{
  "positions": "rope",
  "qk_norm": false,
  "beta1": 0.95,
  "batch_tokens": 16384
}
Each number is 128 + 32 x the weight over its row's rms, rounded and kept within 0 to 255. Layers, rows and columns count from 0. The size above them is the row's rms in percent of the matrix's.

# layer 7 MLP up, 640x160, rms 0.079, rows 175-256, columns 120-159
size [101  99  93 108 103  96 107  85 104  92 105 100  96  97  98  99  93  99 106  99  91  99 105 105  96 104  99 100 104 101  98  93 104 100 101 101 100 110  99  96  96  94 109  94 104 105 110  97  98  93 106  95 103  97  96  95  93  99  91 100 100 108 102  94  98 103  86 101 107  97 103  98 100 104 100 100 102  96  93 109  95 105]
[[109  86 100 142 135  78 135 182 126 143  85 158 125 158 139 159 146 102 173 182 114 115 142 130 156 203 161 145  74 129 168 161  39 147 121 140 142 152  67 166]
 [ 99 153 172 130 114  88  38 146 100 154 142 170 136 126 125 113 241 154  96 145 147  80 154 116 145 199 142 152 124  85 140  98 148  96  79 137 142 167 114 159]
 [116 142  95 130  96 118 156 192 175 144 165 139 131 161 157 178 119 111 105 147 168 122  48 181 141 144  88 116 109 127 154 104 104 128 196 123 142 153 146  94]
 [124 153 148 145 148  83 102 155 102  75 141 123 174  89 103  96 101 145 118 109 127 121  56 131 174 134 151 121 144 100 213 135  89 188 139 121 191 111 152 104]
 [117 126 104 117  82 127 138 161   0 135  81 130 128 137 125 118 121 124 136 151 105  84 107 122 153 146 108 122 132 153 130 114 120 112  64  92 137 159 114  67]
 [115 161 110 142 114 185 120 153 122 130 123 102  85 117 125 124 147 156 117  85 150 128 106 133 104 134 115 141  59 148  92 125 157 169 133  93 172 119  95 121]
 [127 147 146 140  97 204 157 161 181 136 129  74  77 113 106 129 166  99 127 112  94 118 107 156 175  63 164 138 110 139 132  96 132 135  83 100 137 112 139  68]
 [146 105 176  75 115 221 111 156 121 131 126 155 149  63 146 105 118  44 149 182 109 111 114 156 121 106 145 130 106  92  90 129 129  55 126 161 109 125 165 109]
 [101 103 124 143 105  51 123 157  67 115 119 137 156 128 171 132 144 130 153  97 177  65  68 127 149 156  99 126 154 158 187  78 140 154 104 203 167 180 158 120]
 [155 159 126 115  70 119 138 120 139  71 134 102 157  59  68 126  87  59  71 146 197 106  88 131 153  64  86  78  98 159 122 100 136 139 119 111 159 127 155 161]
 [ 66 123 119 107 137 101 125 188 139  98 110  96 128 160  97 183 122 157 132 192 101 129 114 238 104 149 111 123 103  83 147  95 102 164 118 152 182 153 129 135]
 [114  70 140  81 154 111  93 158  99 117 166 111  69 145 139  93 193 166 150 121 175 137  58 119  99 125 114 162 134 111 136 140 130 159 151 130 132 104 143  97]
 [116  99 111 148  59 121 143 119 120 155 180 116 126 102 114  85 145 168 196 133  60 127 149 123  92 118 115 149 116  89 135 102  96 129  59 131 138 163 112 135]
 [ 79 123 130 148 140 135 122 135 129 116 160 137 108 113 115 133 110 133  96 119 148 121  72 150 119 166 126 159 103 141 131 118 128 147 176 106 145 114 118  75]
 [149 122 126 136 130 153 154 117 123 148 100 147 151 142  96 140 154 130 109 137 138 152  71 146 173 145  81 177 111 129 135 141 136 168 128  92 152 166 129 122]
 [135 138 128 104 105 144 182 138 133 109 127 121 135 132 135 145 155 118  95 103 195 164  36 153 161 140 140 173  64 145 146 105  60 188 113 115 190 138 128 108]
 [183 118 112 121  94 135 164  89  90  69 114 128 161 113  87 132 187 116 105  95 122  84  56 123 166 139  87  90 144  73 144  70 105  78 121  77 157 137 130 167]
 [ 85  41 159 142 174  94 104 152 155 195 173 148  95 119 145 165 138 163 140 137  76  77 124 153 110 163 108 140 140 101 134 143 145 196 154 157 189 189 171 114]
 [ 66 118 134 156  83 111 145 102 127 176 152 133 133 150 137 122 116 106 181 127  70 143  74 176 155 156 113 132 167  73 170 108 141 172 153  96 165 155 106 242]
 [122 102 150 147 120  86 122 109 107 133 159  74 116 131 134 178 196  90 118 110 196 134 138  72 185  98 142 122 122 173 132 118 177 154 134 130 188 119 133  84]
 [ 95 150 117 147 115  98 182 168  74 180  98 134  81 119 139 168 108  39 124 149 149 139  76 124 122  59 157 101 123  81 117 192 105 190  85 131 108  86 121 122]
 [170 106 113 112 136 107 184 106  71  51 149 115 131 104 159 102 131 123 117  80 172 141 127 140 150 177  83 143 125 146 128 104  86 185  90  28 106 183 101 163]
 [ 94 125  87 105 154 144 126 188 124 153 151  97 179  84 133 148 191 128 138 177  88 136 153 178 136 134 125 161 146 130 157 133  99 155 126  98 139 112 156 124]
 [ 94  68 130 124 121 111 131  90 141 123 154 184 175 141 154 106  84 124  92 203 142  89  73 137 140 102 144 191 187 169 123 103 101  89 100  99 168 140  96  80]
 [139 137 136 168 160 116 115 140 125 161 179 148 123 113 140 148 103 175 161  72 103 109 156  34 134  76 155 134 105 161 179 143 118 133 102 128 107 116 121 105]
 [137 157 160 148 134 161 137 131 140 175 144 144 160  81 106 106 128  95 160 147 115  85 129 104 142 127  80 176  65 146 124 117 112 188 111  93  82  95 146 139]
 [ 97 126 172 127 179 153 115 187 126 117 137 140 191 134 152 123 100 123 146 141 119 153 132 122 176 116  78 119 110 149 168 140  84 198  64 121 168 122 140 111]
 [ 86  96 165 169 126 171 176 135 120 126 137 121 149 136 151 106 163  86 122 134 172 128 140 119 188 169 207  72 149 128  88  95 124  92 134 164 159 118 109 149]
 [120 123 118 151 140  94 109 149 127 110 129 139 114 120 102 140  83 117  95  92 107 103 109 175 179 132 165 121 145 117 201 139 165 141 143 109 131 122 138 154]
 [180 133 119 139 152 168 142 126  80 166 139 106 117 134 123 162 229 124 188  82 138 117  78 117 151 163 131  90 135 157 127 121 161 131 129  84 165 132 107 141]
 [167  26 120 156  92 124 158 107 113 155 145 124 151  91 255 151 149 148 132 129 159 154 107 124 115 138 133 167 105 119  94 115 161 106 132 138 137  76  82 122]
 [147 138 148 182 115 137 117 122 111 122 164 162 147 112 111 144  85 111 127 137 109 104 155  51 121 121  63 168  87 187 198 140 188 175 119  97 147 158 150 132]
 [ 80 144 112 125 194 119 121 131 160  89 202 128 144 112 141 121 141  90 114  59 154 134 109  98 114 155 153 172  80 115 113 129 115 105  91 109 124 136 121 147]
 [ 67 119 130 154  96 124 153 138 138 138 127  79 149 128 123 167 137 120  55 144 128  89 147 167 116 130 155 103 165 156 104 152 114 154 183 103 151 153  92  92]
 [ 66 128 130 136 124 116 143  84  44 193 218 116 150  49 142 121 111  70 127  67 116 159 174 105 150 142 124 105 132 107 146 137  89 137 126 120  78 183 152 123]
 [118 129 109 175 104 104 135 152  99  54 184 146 111 141 116 117 108 144 129  97 155 151  61 165 115 163  65 136 157 153 110 109  92 158 143 106 162 159 161  89]
 [157  98  77  83 158  86 117 113 114 137 117 103 140  83 148 139 108 106 152 129 132 140 142 189 169  97  54 150 112 100 185 128  72 182 153 141 179 130 125 127]
 [158  92  94 124 157 127 147 137  89 136 135 134 118 118 127 120 123 136 125 120 134  93 115 123 133 148 129 140 126 159 167 133  99 105 120 101 121 159 123  64]
 [130  95 153 135 113  99 101 150  38 124 127 147 106 109 130 149 116 158 106 130 132 150 107  96 194 119 173 114 144 112 165 136 141 140 123 172 127 143 173  83]
 [126 110 129 171 134 100 103 124  61 119 110 182 155 120 164 171  94  99 149  89 140 118 148  81  97 141 122 152 138 107 150  25 143 120 152 119 162 164 130 144]
 [171 130  97 120 103 141 109 147 117 147 143 111 146  62 134 115 100 131 183 171 149 111  65 140 169 176  59 122 120 142 127 134 127 148 165  97 151 100 106  95]
 [103 103 149 159 147 133 117 165 138 138 122 142 150  98 116 182 108 103 119 154 135 135 102 123 145 149 162 167 122 118 149  42 138 142  91 129 120  70 120 178]
 [ 73 146 123 142 104 175 132 152 132 130 157 161  85 138 129 146 143 131 133 131 132 106  66 105 130 112 144 149 122 133 113 107 160  95 121 143 150 138  73 121]
 [101 141 105 145 133 127 106 116  26 174 177 180 161 118 111 153 125 136 144 169 121 106  91  77 134 112 133 137 131 172 132 103 112  76 117 109 121 193  79 165]
 [197 130  89 156 186  65 137 148 102  71 109 130 103 138 169 162 116 140  80 112 142 116 162 124 103 139  90 144 116 118 147  98  93 157 114 160 121 165 139 110]
 [143 106  45 128 164 168 188 180 110 131 149 150 131  74 144 144 148 152 141 114  92 157 139 120  83 165 122 120  73 145 111 142 119 142 140 144 134 140  94 171]
 [ 96 170  90 165 145  80 114 121 155 150 138 163  90  93 120 107 143 119  56  63 157 136 111 104 167 170 109 135 121 177 162 128 104  75 154 157 114 150 140 156]
 [144 171 164 129 136  83 123 184 140 177 155 148  93 112 103 143 142 159 118 112 162 132  90 101 159 133 155 149 145 147 152  62 133 167  70 128 145  99 108 156]
 [159 138 129 107 119 132 105 172  84 187 158 121  67 114 157 126 155 111 117 145 156 164 150 139 186 139 128 100 113 143 114 113 127 228 119 115 135 188 113 110]
 [110 100  50  99 149  78 189 154 111  87 114 122 124  93 166 131 153 125 100 164  80  94 154 173  96 150 160 175 144  79 169 147 186 126  87 121  99 131 140  86]
 [144 103 106 149  88 113 161 151 126 114 117 120 120 119 152 112 191  90 113 147 187 134 160 124 117 121 170 130 159 130 147 120 120 154  98 180 110  99 129 103]
 [166  81 185 139 163 150 141 135  72 107 168 112 124 131 204 127 109 143 153 139 155 129 112 142  89 127  99 146 156 119 122 133 161 135 117  51 168 110 114 118]
 [102 140 138 128 153 120 100 114 104 131 158 190 150 134 138 112 171 148  94 132  83 120  96 137 171 127 180 103  95 131 147 142  55 191 107  67 171 145 137 119]
 [116  55 114 147 106 155 122  93 123 118  98 128 153 112 156 106 120 139 138 113 119 186  40 105 101 122 125 156 143 107 147 165 166 158 139 127 134 102 173 191]
 [ 73  92  54 158 154 126 159 153 123 155 130 153 133  99 138 110 150 154 146 125 132 146  94 167 184 128 170 146 192 116  97 146 101 134  84  86 148 154  95 107]
 [153  97 145 131 115 133 139 160 113 119  62 124 117 129 127 120 121 123 138 145  87  83 108 149 147 115 173 164  66  64 114 110 139  88 107 138 101 152 143 115]
 [165  72 139 155 117 161 152 125 129 105 125 111 104 155 137 162 146  35 189  80 131 108 133 161 170  75  89 142 116 113  99 143  59 139 135 104  81 139  92 101]
 [155 123 169  97 121 148 111 144 131  88 126  79 102 121  79 162 120 137 162 143 155 124 146 132 118 120 123 105 174 129 129  72 167 212 153 142 160 150 152  78]
 [156 161 128  81 101 180 145 139 114  91 141 168 150  96 140  88 164 143 115  72 126  61 170 128 136 104  70 108  42 102 125  80  87  86 104  85  80 129  78 162]
 [141  97 136 111 135 155 137 145 142 109 127  86 159 148 153  86 100 125 123 149 131 121 151 146 137 144  91 100 102 137 135  97 115 140 128  91 112 166  72 155]
 [121 171 170 152  57 133 102 113 186  93 130 135 115 144  94 140 137 134 201 121 123 139 136 136 124  96 107 129 126 182 229 106 116 116  48 119 147 109  87 186]
 [ 58  97 143 137 111  67 122 141 118 159  88 103 170 129 137 135 167 149 154 125 159  98 122 193 144 176 113 117 142  99 202 125 113 129 103 143 176 162 174 131]
 [ 76 137 124 166 143 143 133 128 116 133 119 186  81 130 113 124 117 137 124 120 139  20 123 165 174 112 101 159  99 138 166 130 123 133 186 136 174 161 134 101]
 [107 149 121 140 149 124 125 133 122 197 100 117 138 128 103 106 122  96 133 153 135 136 157 106 124 145 187 164  99 193 126 133 146 114 142 140 130 122  53  65]
 [147 129 126  99 156 108  95 168 111  85 123 152 103 141 142 108 126 113 124 183 179 149 117 144 120 134 118 136 134 142  90 140 142 189 109 152 126 135 125  93]
 [133 143 124 135 117 176 109  85 125 108 173 149 123 104 139 155 163  79 152 196 151 118 131 178 117 103 148  74 151  80 183 101 149 128 146  74 149 169 155 128]
 [ 67  99 140 119 112 119 141 153 140 206  92 130 141 105 137 103  90 117 112 122 123  88 142  71 152 181 145 130 114 156 117  62 136 129  75 132 109 179  93 175]
 [144 123 210 106 104 138  89 118 134  90 194 120 120 138  99 127  73 136 106 116 120 113  37 147 138 105 148 146 165 131 181 137 152 143  77 104 133 126 115 182]
 [172 128 186 116 123 136  82 145 135 112  96  74  95 148 108 128 138  65 123 133 104  78 110 187 198 108 161  78 136 133 147  93 127 143  80 138 170 157 103  93]
 [115 115  67 101 115 130  87 139 111  74 151  62 114 150 112 202 150  91 111 115 156 135  71 142  98  79 109 127 107 190 154 138 132 198 135 140 137 137 158  93]
 [ 97 178 126 138 118 131 135 111 170 111  97 193 127 101 119 138 122 122 140  85 154 107 194 184 110 107 134  84 176 169 149  83  64 150 148 140 149 189  66 111]
 [190 104  95 125 134  68 103 100 124 150 155 117 204 130 127  82 127  99  89 150 137  85 176 123 116 194  99 130 197 132 146  98 107 135 105 125  49 142 144 172]
 [180 154  79 101  84 117 105 171  78 162 152 113 115  29 159 191 132 105 167 112 145 118 142 115 124 151  64  81  30  85 114 100  89 125 128 159 100 144  97 122]
 [129 133 100 135 128  89 121  98 155 133 154 133 152 123 141 162 137  41 126 106 157 101  97 207  48 170 144 113 136 113 149 144 229 135 141 116 144 130 175 163]
 [ 71 135 173  92 156 139 137 190 142  89 136 123  93  99 175 154  99 122  86  67 156 109 173 161 162 182 154 138 107 194 124 151 102 128 125 106  97  88 125 146]
 [146  88  73 142 108 157 133 163 113 209 106  94 121 144 226 132 131 124  99  36  94 110 156 108 146 160 113 122 131  88 140 123 113 114 124 142 127 134  41 131]
 [135 123 111 103 142 124 158 139  75 107 109 152 138  92 125 179 148 144 122 125 126 155 103 101 114 170 128 149 185 159 170 105  74 136 108  86 142 182 120 160]
 [112 161 182 161 151 141  88 174 112 150 121 107 124 114 104 185  70  49 114 154 127 149 216 144 156 103 132 123  55 146 113 166 106 146 134  85 118 121 149 143]
 [107 150 147  89  96 133 102 155 133 120  97 130 127 126 111 151 140 104 138 181 137  91 131 175 122 148  60 150   9 141 172 164 125 138 148  89 108  88 174 136]
 [ 93  93 122 143 122 123 123 100 141  99 121 156 118 161 120 130 153 134 142 115 117  48 107  80 123 144 105 134 191 132 137 105 106 121  94  82  97 137  93 177]
 [126 143 119 111 164 134 135 166  64 179 175 146 133 157 142 162 155 122 158 135  71  86 160 138 195 113 161 144 148 101 176 117 126 121  69 138  85 147  85 133]
 [110  64 112  87 148 131  70 186 107 124 137 129 172  64 178 177 117 129 130 113 150 173  65 111 163 115 109 163 200 111 155  70 143 134 131 109 140 109 123 118]]
# layer 7 MLP down (transposed), 640x160, rms 0.0769, rows 175-255, columns 120-159
size [106  95  98 114 102  96 111  77 101  88 101 100  94  96  96 100  87  98 108 109  87  97 107 109  93 105  99 101 108 104  96  86 106  99  94  99  98 110  96  88  93  97 107  91 108 106 108  94  94  93 100 100 101 100  92  90  88 103  88 105 103 106 102  92 102 101  88 102 120  99 105  98  95 106  99  98  94  98  93 108  90]
[[142 143 140 111 145  96  86 142 139 140 115 164 138 146 104  98  49 181 135 151 134 164  84 117 137  61  89  98 117 127 143  90 101 106 105 182 132 139 115 141]
 [195 113 108  92 122  88 153  97 173 136 165  99 100 133 165 108  52 120 154 130  94 134 167 123 108 103 122 165 130 176 128 183  87 131 137  57 130 118 135 152]
 [134  83 182 120  84 150 105  77 102  67 141 152 151  74 177  89 144 174 144 111  95 125 164  94 121 132 143 101 152 184  68 131 175  83 129  88  50 128 130 200]
 [ 80 178  98 139 101 118 158 115 101 154 160 112 188 135 156  99 194 141 148 127 112 103 116 131 130  99 130  92 113 143 129 102 134  94  91  25  89 129  91 128]
 [136 116 146 170 131  97 121  94 179  94 126 133  88 157 158 158 135 111 120  97 169 104 132 142 171 147 118  73 149 178 139 105 148 127 168 145  69  99 159 141]
 [141 108 184 125 147  84 143  79 165 131 200 153 189 131 117 125 117 120 146  89 108 122 200 144 170 102  78  58 174 121 132 101  90  66 168 123 149 111 148 157]
 [135 141 127 112  85 123 112  81 137 118 100 151 166 124 131 114  90 111 116 123 136 128 150 179  87 148  88 127 175 127 128 195 152  88 172 110 112 148 139 116]
 [130 120 103 131 132  70 161 110 133 131 144 102  80 138 112 128  75 154 115  61 108 129 186 111 159 197 106 113 127 145 125 158 133 176 102 106 177 167 108 150]
 [101 131 147 117 160 143 156 160 107 135 137  96  96 112 141 215 165  96 104 144 175  99 112  98 184 112 110 149 165 163 130 162 138 187 148 122 124  92 135  88]
 [ 66  99 146 147 129 120 173 112 143 202 189 142 130 165 154 151 140 124 144 130  65 144 175 109 103 207 181 173 199 116  76 202 135 150 127 142 124 131  82  91]
 [135 157 126 131 119 166 101 179 130 142  65 172  92  57 208 111  93  94 146 148 122 161 132 116 156 151 142 103 158 128 168 102 113 118 148 212 115  95 166 106]
 [127 155 133 168 110  83  87 109 118  94 135 140 167 180 172 180  41 130 134 149 110 125 114 153 181 174 122 116 135 182 130  88  93  98 126  66 101 160 133 104]
 [ 92  84 127  79 170 164 106 141 184  86 127 115 169 157 102  96 164  99  85 147 112  77  98 137 183 123 147 134 122 139 105 164 139 114 146 194 186 137 114 141]
 [122 164 140 143 180 149 147  74 136  88 114  99  80 167 173 115 145 126 126 159  68 144 149  72 180  68 163 162 154  96 184  59 103 140  84 159 171 154 168 158]
 [115 124 143  92 133 131 159 156 134 120 102  90  87 139 193 168 163 126 164  72 145  90 132  79  84 127 194 142  99 112 136 164 141 142 140 204 120 126 110 159]
 [119  38 117 161 174 139 195  59 183 107 141 115  91 133 134 103  90 100 139 120 122 119 160 148 180 156  92  89 186 122 110 113 123 110 159 139  91 131 143 110]
 [ 91 170 136 104  90 114 136 194 174 153 119  48  85 138 122 105 167 105 129 146 127 172 142 148  95 134 148 178  97 106 165 123  69 170 131 155 151 153 145 149]
 [157 150 155 152 122 201 117 162 138 135 116  72  83 125  55  65 115 134 129 125 185  90  82 127  65  83 119 116 144 134 110  72 177  80  83 142 186  78 129 142]
 [197 151 161 149 168  71 154 170  90  99 169 208 138 181 108 123 142  99 110 158 161 120 115  87 158 137 161 140 144 113  88 122 109  83 125 148 118 123 123  95]
 [145 121 103 102 116 156 106 220 149 131 132  92 109 139 196 147 106 136 141 135 166 122 127 148 162 102 122 100 146 145 150  72  71 148 135 138 166 186 142 134]
 [175 153 176 111 121 169  59 121 151  83 133 142 133 167 156  69 113 120 125 137 107 115 168 141 102 158 142 119 122 150 126 103 141  87 167 123  89 150 123 117]
 [ 75 178 119 156 141 140  90 132 161 154 148  77 127 120  30 133 144 154 118 108 101 104 126 132 150 138 145 131  50  99 126 118 125 130 139 153 153  79  88 163]
 [175 108 138 146  37  93  88  99 101 128 124 134 122  80 207 108 114 174 166 117  86 114 112 104 116 161 135 109  99  59 131 118  69 134 121 112 167 124 144 189]
 [111 163 108 105 113 141 112  77 125 125 102 137  75 114 135  75 116 129 137 113 106 160 102 176 118 105 143 151 137 107 109 170 189 104 172 205  74 149 167 138]
 [121 103 188  88 180 132 100 132  89 121 146  91 104  66 156 126 170  99 178 121 145 128 117 146 133 138  72 157 100  99 124 126 144 158 139  90 157 122 157 169]
 [142 131 122 171 109 129 107 104 150 111  99 125 116 162  93 137 137 167  66 150 156 147 150 124 102 108 116 124  92 176 115 100 100 153 168 129 145 134 136 168]
 [148 119 127 116  46  88  94 124 129 123 172 167  78 122 172 153 110 119 127 123 114 124  96 145 137 100 154 143 137  97 152 117 158 116  94 153 160 150 125 197]
 [194 154 104 119  99 112  86 132 110 141 117 108 142 177 163 114 119 163  98 105 138  54  94 146 176 114 126 172 142 179 118 137  70 124 135  44 138 131 134  92]
 [118 102 117 125 160 166 158 140 130 193 150 118 161 103  80  87 134 215 174 115 151 131 152 114 125  97 128 186 127 100  68 132 152 172 108 110 129 129 149 109]
 [ 87 162 108  97 118  95 106 112  69 132 144 126 115 109 104 127 128  84  92 144 147 162 124 127 169 135  64 146 119 155 162  91  70 117 132 179  77 142 143 117]
 [175 233 126 122 154 109 130 138 131  80 127 142 155 135  16 125 108 118 109 152 133 196 157 131 192  88 157 114 107 142 160  62  75 135 113 102 104 173 136 140]
 [ 90 132 118 112 196 129 104 160 126 113 110  84 160 132 138 138 152 130 169 153 118 106  71 172 125 116 162 129 146 107 119 122  95  33 165 115 132 140 145  96]
 [107 146 126  92 107 183 138  49  76 150 115 113 105 157 141 151 126 139 115 183 103 135 118 163 153 151 147  81 171 109 165 105 132 150 139 106 139 139 105 122]
 [113 142 106  98 108 130 166 127 108 168 221 126  89  98 127  90 138  89 194 114 142 100 118 126 151  90 103 125 154 144 154 114 125  95  57 152 136 102 147 142]
 [143 144 117 177  46  89 115 121 135 109 142 160 159 100 179 127 122 141 141  98 156 141  85 118  75 167  35  37 100 139 123 157 176  76  79 179  91  94 101 172]
 [141 122 119 165  80 183 113  81 176 155 146 144 147 114 135 151 151 158 114 113 216  85 157  72 152 122 122  77 120 165 143 137 146 127 119 138 133 152 149 145]
 [ 85 203 133 161  57 141 139  96 122 110 160 165 151  99 149  80 140 166  96 165  94 122 108 136 119 150 100  86  81 133 169 106 187 111 130 119 129 100 140 116]
 [146 143 147 132 125  87 129 124 127 138 138 164 169  95 109 153 163 203 167 138 178 148 121 110 110  94  40  89 119 136 160 140  90 115 159  85 148  82 133 115]
 [132 110 163 106 149 135 101 121 144 155 152 111 145 144 151  79 205 125 143 155 115 142 126 108 116 111 141 131  92 123 135 118 114 160 185  95 113  86 119 144]
 [121 117 138 123 115 142  75 144 135  67  51 114 132  88 152 121 156 100 146 129 199 183  65 190 141 161 104 130 189 108 144 138 101  80 138 138 131  87 118 151]
 [ 97 196 121 119 138 114 126  49 125 125  95 130 129 203  86 143 126 164 158  68 107  99 112 192 112 124 169 139 138 128 121  97 119 204 127  73 127 170 126 121]
 [174 163 107 129 159 150 190  74 157  80 165 155  82 147 159 117 156 110 104 151 140 109 114 116 136 101  70 128 142 139 126 174 109 128 124 134  99 130 120  78]
 [105 116  66 167 110 140 144 195 111 153 114 130 130 139 181 129  90 145 137 100  72 178  87 179 132 136  92 133 155 110 108 126 139 126  93  81 158 109 139 108]
 [190 121  50 132 110 136 163 114 145 129  85 123  85 102 115  82 109 114 147  43 145 164 203 176 153 167 134 132 144  95 118  89 118  96 137 128 140 113 149 172]
 [134 189 115 156  87 121 109 106 109 155 149 119 142 171  91 121 117  58 193 112 136 118 111 146 120 202 117 153  86 174 102 118 166 137 112 113 122  88 148 123]
 [152 133 172 114  81  97  60 146 151 103 132 149 133 160 158 138 144 150 165 145 129 174  88 138 138  75 159 124 153  93 177 176 133 148 127 152  70 124 170  96]
 [135 100 174 103 126 176  66 154 156 104 102 150 171  46  95 167 145 124 171 142  79 113 108 110 106 174 145  68  97 162 120  93 120 113 146 175 142 126 122 133]
 [ 86  50 147  76 136 149 105 128 115 103 139 123  84 140 135 125 137  93 132 176  93 148 154 137 132  90 155 173 123 110 150 109 136 123 162 148  97 106 128 113]
 [134 129 178 132 171 173 116  95 152  99 145 223 149 128 174 111  95 154 123 144 133 114  84  59  88 205  86 128  90  76 127 111 128 105 142 123 122 202 122 139]
 [112 124 162 146 129  99 151 135 119 112 150 177 120 173 109 170  69 174 131  90 173 141 187  96 141 112 137  60 140 167 138 104  69 157  92 127 198 115 124 163]
 [ 67 191 154 158 135 182 167 187 173  85 113  71 118 100  93 121 149 138 161 143 161 135 146 131 136  99  67 103 146  47 133 140 153  62 138 131  94 138 137 147]
 [125 206 171 148 129  95 138  91 157 116  87 155 134 126  56 176  99 131 130 126  98 114 103 125 154 130 107  83  99  70  96  74 118 140 173 192  78 152 117 113]
 [140 118 100 144 143 126 173 172 172 154 126 109 130 136 104 137 120 152 210  97 153 151 106 110 122 132 162 127 118  83  97 119 114 133 208 114  78  87  80 124]
 [ 97 146 145 102 221 157 114 101 153  93 165 169 122 156  75 117  89 176  85 184 143  80 130 141 109 143 122 162 148 164 135 128 146 148 113  76 125 128 110  34]
 [185 152 159 144  56 100  78  59 135 102 150 116  78 120 153 151 130 133 120 194 136 115 138  73 155 125 127 101  59 100 138 102 145 154 174 134 130 105 154 135]
 [ 92 119 154 100 132 164 105 113 172  97 198 126 165 169 149 117 121  88 118 124 159 147 119 147 107 139 127  91 151 152 116 138 124 115 142 135 201  96 141  92]
 [ 95  62 105 171 102 127 113 159 113 124 139 136 150 137 122 142 119 183  64 222  87 140 108  99 130 175 169 168  88 142 132  82 112 176 156 109 172  96 149 156]
 [177 170 170 107 114  93 140 168 105 106 141 127 107 154 165 148 149 153 117  57 141 149 119  92 141  75 132 169  94 108 127 131  88 100  97 144  95 133 167 162]
 [ 97 143 138 149 124 112 136 133 174 150  94 121 113  91 114 134 115 132  97 207 167  99  63 145 140 140 114 179 137 164 103 175 163 112 157 109 120 160 196 105]
 [140 110  83 156 101 191  92 114 109 175 158 135  85 183 128 104 143  98 147  90 144  72  86 116  93 179 159 111  60 113 149 151 124  85 162 128 102 151 134 104]
 [165 139 163 100 117 125  64 159 119  95 106 154 146 102  94 154 113 131 120 128  93 115 157 191 163 100 152 138 179 106 137  71  97  99 156 103  79 150 125 141]
 [135  73 129 131 108 231 154 143 138 139 111 120 153 106 123  78  99  97 181  90 175 119  90 139 153  93 142  44 119  51 143  38 133 141 146 152 165 144 145 157]
 [162  70  58 178 142 159 100 115 177 126 140 124 109  62 105 170 107 143 162 144  72 123 139 144 154 112 148 148 103 178 135 117 178  91 156 167 107 149  49 154]
 [100 115 139 104 124 143 121 139 109 113 139 118 107  86 115 125 121 154 116 148 120 126 117 207 151 108  74  82  94 120 124 175 120 174 164  89 167 106 115  80]
 [133 120 125 164  82 121 140 174 151 131  94  88 171 152 117 126  98 126 121 143 120 156 167 141  79 114 116 157 102 111 121 156 137 126 149 107 148 165 172 144]
 [138 122 104 189  87  30 144 170 152 167 153 127 135 121 125 103 123 166 141  95 122 118 125  81 121 140 100 149  75 137  55 143  39  95 142 145 134 133  92 114]
 [164 163 110 157 158  85 152  46 159 128 135 122 122 127  70 160 153 136 204 155 122 123 115 153 105  74 117 123 135 138  89 183 136 151 162  94 133 117 167  90]
 [179 108  90 150 168 126  91 108 109 108  74 104 150 153 171 118  69 120 130 122 146 147 150  87  66 155 121 143 102 134 135 152 149 101 150 140  94 166 120 104]
 [154 149  91 127  94 119 130 146  86 129 151  97 162  93 128 116 101 149 132 100 143 173 148 165 127 146 111 157 174 163 140 149 125 157  89 121 193 153  99 131]
 [140 132 111 161 152 113 211  97 133 178 135 204 150 109 171  86 129 139 104 131 200 128 164 122 206 114 119  63 137 149  83 177 163  72 169  97  72 124 134 155]
 [172 103 149 123 149 161  99  84 123 116 162 103 187 114 159 106 124  99 100 193  87 138 137 119 116 159 191 170  97 132 149 128 140 116 155 135 129 150 140  25]
 [ 98 191 165 147 122 169  99 173 128 146 119  81  54 145  79 125 148 166 152 104 117 112  77 116 144  99 144 117 103 152 118 125 146 137 110 142 205 116  96 136]
 [ 99 154 127 179 112 129 129 115 166 127  74 149 204 169 153 101 138 148 119 143 131 168 123 101 145 170 134 105 130 125 130 138 177 130 103 134 112 119 119 121]
 [ 86 133 125 133 117 144 150 170 172 157 162 155  97  84  95 108 130 174 146  59 126  67 119 132 160 171  97 101 120 136 120 130  51 105 153 102 157 159  79 116]
 [103  88  53  99 124 122  85 120 106 119 143  35 136 114 108 105 183 136 105 103  86 126 121 170  91 103 132 163 155 107 139 172  78 113 114 113 161  92 106 112]
 [186 123 171 149 149 137 119  42  99  62 137 143 127 133  63 131 145 162 106 176 147 121  98 144  94 128 101 153 115  75 102  93 130 163 110  76 157 125 161 153]
 [123 109  53  80 111 140 167 125 147 181 190  89  67 106 167 111  95  98 115  71 133 114 175 162 127 145  64 126 159 130 127 169 106  87 120 164 121 163 123 133]
 [134  87 108  94 123  98 175  89 138 113  84 141 181 176 162 113 239 165 135 109 163  97   0 143  98 117 176 157 151 122 144 137  85  98 126 102 153  94  68  85]
 [130  83 113  51 133 189 128 121 131  99 155 120 144  66 128 118 165  99 164 197  77 159 123 102 123 110 148 143 163 107 159 113 136 157 129 134 141 103 102 121]
 [139  76 213 116 118 170 130 109 139 103 149  61 135  87 120  99 157 174 103 169 151 143 122 152 114 126 124 165 167  67 129  97  55 136  97 104 126 163  83 130]
 [116 145 120 111  60 105 146  79 151 167 148 140 146 133 152 202 120  50 142  70 145 122 128 124 109 149  93 100 151 108 163 211 116  96 154 102 127 111 120  99]]